Weights of a small transformer language model: 16 layers.
Each number is 128 + 32 x the weight over the matrix's rms, rounded and kept within 0 to 255. Layers, rows and columns count from 0.

# layer 7 MLP up, 448x160, rms 0.0652, rows 290-296, columns 0-159
[[141  92  68 128 142 105 124  87 121 130 156 201 106 109 109 104 108 131 160  76 146  94 159 144 120 157 153 107 134 118 173 115 160 118 139 177 173 129 162 135 105 135 110 163 115  98 156 182 109 114 101 111 142 122 132 127 141 121  96 130 116 162 100 116  75  76 168 138  95 106 138 107 157 118 118 129  85 112  78 112 127 171  93 136 162  95 110 125 149  91 116  45 173 179  87 148 190 114  69  73 133 171  73 162 150 176 144  97 198 134 172 130 180 113 100  71 143 125 122  96 138  63 143 112  86 132 139 172 128 117 144 126 108 116 159  96 112 170 100 176  90 172 125 151 118 160 137 101 116 110 115 164 157 164 167  86  77  83 115 163]
 [133 139 138 116 155 128  83 147 144 145 119 180  78 129 180 134 126 126 122 152 141 122 132  76 118  83 152 138 120 143 104 153 136 148 177 107 189 143 164  94  65  74 131 170 137 130  98 127 115 127 137 127 126 112  86 148 150  88 115 121  97  87 121 124  90 107 122 143 146 133 181 135 140 110 176 124 198 113 145 135  73 175 182 157  81 110 122 128 134  73  55 112 114 108 183 116 139 113 119 125 171 113  84  99 179 176  93  90 124 125  81 114 160 108 126 111  60 109 103  76 110 180 174  87 103 134 101  95 158 128  46  68 123 131 188 112 128 197 127 176 153 127 129 127 175  63 149  99 215  84 126  91 112 132 159 154 162 124  95 175]
 [123 105 140  87 133 110 134 102 157 121  67 153 132 148 145 195  91 132 164 133 108 116 122 119 126 135 174 125 158 140 100 151 120  88 158 115 149 148 131 184 124  51 105  92 178 149 134 162 111 127 145 148 127 150 199 101 162 149 110 174 148  48 160  88 131 186 111 135 139 106 127  94 165 127  73  91 147 153  96  87  58 113 103 101 148 152 105 163 143 136  89 135 131 125  70 140 172 123 201 144 117 167  89 127 139 165  92  81 104 123 188 149 101 153  86  92 117 151 142  50  90  94 159 148 151 122 161  93 150 111 133 126 112 107 110 135 109 117 134  87 201  86 129  94 121 142 153  83  83 146 127 157 101 174 125  74 110 148 104 111]
 [170 122  91  89 155 105  78  94  83  90 114 169 140 197  65 149 156 154 134 126 157 112 161 129 126  95 123 123 184 121 152 115 143 131 123 119 177 153 115  88 113 178  68 167 117 113  93  58 181 113 141 137 141 132 173 145  80 131 136 156 129  99 129 108 172 141  73  92 122 121 119 161 115 114 134  70  98 172 114 108 148 115  44 106 171 129 139  97  64 106 161 144 106 153 160 133 190 102 118 128 142 161 144 166  66  87 121 118  88  89  59 127 144  66 124  96 144 119 224 170 140 117 132 108 130  97 144 157 126 107 136 177 143 146 123 106 153 158 106 115 151 144 122 122 135 156 163 109 129 123 110 206 140 169 111 143  80 181 178 142]
 [146  75 125 131 127 131  92 175 115 162 122 157 169 164 136 128 146 102 129  91 173 127 136 105 176 167 174 136 122 101 158  96 161 135  84 135 158 161  82 134 120 170 153  87 134 174 168  84 107 167 159  88 167 161 114 101  96  97 101 155 121 169 120  96 105 174 181  61  91 124 117 138 193 172 147 132 133  61 147 149  79  88 171 168 133 103  81  79  81 120 143  43 168 172 110 117  48 125  37  87 111 161 128 203 178 122 135 116 139 119  63 123 147 166 103 164  79 115 169  93  98 160  97 170  96  97  80  55  76 131  74 139 135  74 135  60 128  63 136 132 167  83 133 168 133 162 109 178 148  36 216 115  98  87 163 161 132 128  94 129]
 [144 117 173  51  78  98 112 195 125 184 153 132  88 194  98 123 120  54 186 121 100 107 129 170 166 146 127 144  43 131 150  81  88 153 136 110 173 136 108 167 151  27  56 131 157  80 137 140 108 192 133 155 126 110  99 132 116 101  96 199 118 117 155 128 128 154  93 108 138 139 181 118 107 152 131 120 147 201 106 122  87 114 157 160 115  79 135 160 124 233 148 164 160 114 148 177 157 128 130 132 131 116 152 133 133 169 125 104 121 149 136 127 107 129 133 116 115 125 128 149 138 157  81 116 111 174  94 165 173 157 119 204  80 163 127 123 106 100 144 153 129 155 160 125 169 105  83 174 162 152 154 156 112 110 136 133 166 167 121 169]
 [204 126 150 138 124 108  86  64 142 139 180 164 162 178 125  89 168 139  99 165  55 141 117 111 217 157  89 110  61 106 123  82 157 123 103 102 154  67 178 151 129 194  95  84  95 123 140  77  99 168 115 116 147 138  89 159 143 179 138 103 130 141 145 107 140 141 159 105 161 113 177 150 116 140 124 168  74 163 131 169 179  51  88 167  63  67 159 122  93 132  93  85 106  58  99 123  46 105 149 159 137 182 124 112 174 113  93 177  97 179  98 103 102 129 132 166  84 126 150 111 161 172 132  79 199 118  58 130 168 153 117 161 150 212  95 125 137 107 117 116  64 122 137 221 139 136  71  97  95 108 116 115 147 163  97 120 128 117  76 133]]
# layer 7 MLP down (transposed), 448x160, rms 0.065, rows 290-296, columns 0-159
[[104 170 141  99 133 171 132 122 159 121  98 106 145 123 141 100 119 191 146 131 164 133 175  82 118 103 171 165 134 116 171 108 182  94 150  99  77 106 109 128 159 160 130 149  81 104 129  92  84 107 142 129 146  61 179 158  93 161 104 140  91 121 179 100 149 138 180 100 147 101 108  96 137 145  62 154  68 126 108 145 112 154 149 170 129 179 146 124 134 115 118 134 133 179 159  64 126 115 168 116  75 156 108 180 159 106 115 130 160 133 113 176 136 160 191 173 113 139 130 127 128 141 156 110 178 132 163 119 162 146 111 127 122  90 185  89 117  60 126 140 164 154 162 150 206  91 129 193 159 155 158  79 128 183 123  94 111 147 110 154]
 [151 122 103 128 173 162  98 106 115 149 119 134 137 112 129 185 102  87 118  78 107 184 185 101 113 100  37 149 162  95 164 131 153 120 105 146  94 113  77 139 173  82 119 113 138 150  84 115  78 135 155  99 211 141 180 159 151 158 101  71 155 103  82 178 161 206 187  85 123  97 115 123 147 119 155  86 180 133  82  99 198 140 125  85 117 155 143 148 189 140 124  63 124 130 123  98  76 130 118 138 134 124 175 179  99 123 152 139 126  71 161 138 114 103  98 138 127 138 130  90 180 122  93 111 108  94 156  68 128  95 132  84 157 136  78 133 105  77 132  80  89 162  82 122 114 124 140 151 157 154 120 123 106 147  84  88 129 100 160 120]
 [176  94  88 138  99 110 185 111 164 126  99  94 130 121 100 165 156 115 120 149 191 120  81 146 159 147  95 188 135  90 140 139 164  46 138 105 106 179 155 185 143 131 118  81 126  94 189 128 127 129 110 161 168 148 203 119 105 167 144 126 162 113  69 141  78 114  86  87 101 127  80  97 164 120 128 117 153 166 154 118 122  97 177 121 143  87 175 119 105 151  77  94 157 141 158  44 133 164 158 117 126 172  96 130 155 186 111 157 128 156 158 169 132 103 138 140 128 119 117  78 121 182 139 158 114 129 139 174 140 166 177  73  86 123  99 132 118 132 120 141 134  83 126 140 116 130 163 186 131  88 187 127 116 178 122 134 109 141 108 152]
 [134 103 138 157 143 137  71 113 160 124 100 105  77 174 158 126 117 143 130 170 117 187 106 193 176 130  93  79  68 157 163 129 135 128 130 128 122 117 104 117 157 105 151 136  95  76  61 171  34 141 193 147 183 169 127 201 177 199 132 141 105 106 102  97 101 126  90 104 160 100 116 134 119 150 140 184 171 134 141  60 113 185 140 160 129  96 126 160  97 147  90 128  95 112 133 123 119  71 101 113  61 152 129 171 166 113  93 122 133 176 131 151 161 152 105 122 121 138  57 128 117 150 149 115 131 145 138 121 160 187 135  91 135 138 112  89 125 124 146 154  79 114 114  71  98  88  82 108 116 174 173  80 156 103 121  56 210 106 110 140]
 [132  41 157 157 120  93 108 106 109 127 116  97 180 100 103  77 126  97 148  94 151  77 117  93 129 146 168 142 168  90 123  26 100 116  49 169 148 114 123 108  90 158 123 106  88 130 151  86 139 175 106 120 154 197  39 119 112 168 136  96 124 165 131  96  40 111 139  38  70 213 109 187  85 111 203 201  90  78 126 160  68  83 213  80 108 103 111  91  70 117  87 112 136 102  93 129  80 172 135 163 130  85 126 156  99 122 133 166 161 124 102 120 124 181  68 123 143  79 134  84 116 164 134 130  84 119  83 110 183 133 109  80 133  48 161 109 199  69 154 119 211  70  84 172 131 115 101 139 109  69 107 103  67 129 195 150 183 103  67 183]
 [113 119 140 141 153 150 151 134 155  96 200 118 121 121  82 123  92 144 113 173 163 149  81 175 156 121 180  92  91 133 121 175  95 106 127 135 157 165  94 166 115 172 150 136 132 131 124 136  82 192  98 105 156 164  57  90 174 106 144  73 111  87  90 126  64  97 130  91 101 138 150 136 188 185 156 149 115  78 159 118 104 185 116 118 166 104 104 116  68  80  97 112 148 132 159 156 133 115 118 181  82 131 157  97 145 166  83  99 172 100 177 106 135  79 173 125  74  89  83 136 104 138  94 107 109 112 134 152 125 142 137 104  94 200 132  90  98 114 117 146  96 153 114 112 138 100 121  84  73 149 106 133  95  93 150 130 121 120 164 148]
 [175 128 131  91 132 173 112 120 155 104 200 166 150  77 156  69 134 186 154 139  29 222 185  79  82 172 128 160  65 118 122 115 124  98 129 191 146 187 123 129 146 161  90 122 115 139 183 108 190 127 107  94 164 120  96 144 127 194 118  86 102 142 143 128 126 170  93 165 113 203 187 179  54 181 116  99 111 143 135 145 105 106 140 148  83  87 125 120 173 150  99 111  99 149 135 168 127 158 101 135 140 177  92 134 118 146 102 178 161 135  88 119  84 114 111 164  48 114 125 173 128 106 144 106 148 153 115  90 175 132 160 164 115 125  66 112 125 128 107 145 120  83  95 185 146 158 146 161 108 150 139 195 128 100  34 124 125 140 150 174]]
# layer 7 MLP gate, 448x160, rms 0.0652, rows 291-296, columns 0-159
[[131 101 158  91 135  92 120  87 133 171  90 116 121 112 124 130 145 182 108 184 102 166 111 183 129 115 130 131  75 180 148 166 135 138 150 146 152 173 124 148 175 160 166 159 121 113 194 104 125 167 114 166  58 116 121 144 102 112 130 130 144 143 118 106 127  43  88 133  94 136 133 132 149  66  64 117 122 142 139 171 118  77  97 154 143 103 130 186  68 147  94 187 140 132 135 100 141  90  66 117 148  85 139  81 178  92  89 105 135 123  74 142  68 168 189 116 156 113  83 105 171 129  98 103 134 150  81 127 135 135 171 159 123 148 160 147 174 161  55 167 141 109 162 173  81  93  96 112 118 148  50 112 100  99 144 182 144 150 157 113]
 [112  73 132 115 113 100 147 115 113 124  96 161 145 158 107 140  77 118 202 133  80 178 155 162 125  71 145 122 123 222  91 200  96 128 153 102  82 164 144 124  59  84 113 115 140 103 111 177  80 157  85 114 138 180 167 153 147  85 150 109 115 119 159 113 115 141 147 155 141  94 144 107 187 112  96 138 118 155 102  95  91 159  89 159 164 137 131 118 118 117 106 170  57  73  73 154 136 117 151 112  95 123 105 117  97 104  83 106 116 104 162 115 134 159 118  99 141 142 150 112 167 150 141 148 163 174 141 125 149 149 137 145  50 141 125 117 141 111 110 126 177 104 198  93 138 157 128 118 131 100  89 142 105 141 141 111 113 188 179 114]
 [156 137 122  88 154 112  46 115 112  96 154  71 124 134 148 110 129 153  98 139  98 144 131 115 193 148 156 152 159  89  96 147 137 146 196 101 107 145 109 144 140 149 105  94 149 158 155 144 113  61  82  74 190 159 124 145 140  55  61 137 147 149 110 144 121 150 156  88  64 148 174 136  89 168 121 120 131 141 141 121 130 108 106 144 143  96 134  80 123  93 157 123 118 166 121 109 150 110 167 145 139 146 144  87 103 136 118 134 152 148 104 119  94 147  68 136 112 118  97 140 112  66 147 112 205  72 153  93 102 112 151 126 100 104 120 100 153 129 110 151 110 164 193  83 149 123 127  70 152 151  91 114 157 141 121 176 163 119 118 148]
 [114 135 107 133 121 142 151 155  73 147 107  52 122 124 121 150 120 135 136 118 100 151 159 136 120 146 154 129 137 153 101 143 180 117 140 132 131  98 116 137 109 155 100 105  85  75  83 170 104 123 166  53 105  98 174 177 156  88 118 135  72  89 101 151  87 102 155 134 123 109 171  99 138 105 104 111 142 147 167  99 165 135 146 192 135 141 154 163 138 129  81  92 121 189 120 137  97  89 123 110 142 193 173 160 144 157 122 120 138 117 134  99 121 152 146 191 142 149 120 203 155 101 126 154  94 119 107 144  92  92 104 119 113 140 112  95 118  90 147 184  81 144 170 120 107  89 131 128 132  87 119  98 148 126  57 139  39  84 128  87]
 [ 96  72 200 134 117 116 125 128  84 131  88 127  78 151 134 119  83 190 105 171 165 134  71 120 151 136 115 141 167  66 137  90 130 189 146 125  45 110 109 151 119 146 156 129 106  85 116 130 116  91 135 163 176 145 196  91 106 131 151 156 127 141 173 148 103 135 113 152 147 130 132  69  81 118 112 117  70 142 128 179 191  95 179 105 112 128 143 112 115  87 114 107 155 117 171 120 105 115 140 101 119 115 140 131 119 102 185 187  85 107 115  97 176  80 109 161 128 175 119  97 186  75 169 106  99 130 151 135 124 110 146 121 110  61 134 159 161 153 137 157 164 122 134 190  95 126  90 128 130 171 106  89 161 179 121  76 189 105 115 106]
 [ 87 178 119 101 151 113 148 119 107 117 146 135 131 138 153 150 169 105 128  52  97 132 144  91 114  58  56 114 144 168  98 129 124 199 124 137 127 119  92 145 164 100 132  71 100 141 108 205 163 174  77 111 120 111  70  88 118 141 122 113 180  98  89 147  91  95 138 136  92 123 114 145 192 126  99 136 145  86 151 138 184 158 151 136 140 102 121 115 147 127 180  98  90 135  86 146 102 153 204 126 145  85 125 113  78 130 114 126  82 131 144 170  77 145 160 112 115 116 110 138 164 134  78 129 103 153 199  89  83 100 146  56 114 170 115 141 158  90 102  97 185  87 164  72 200 202 102 168 164 111  58 140  94 147 122  82 153 137 138 123]]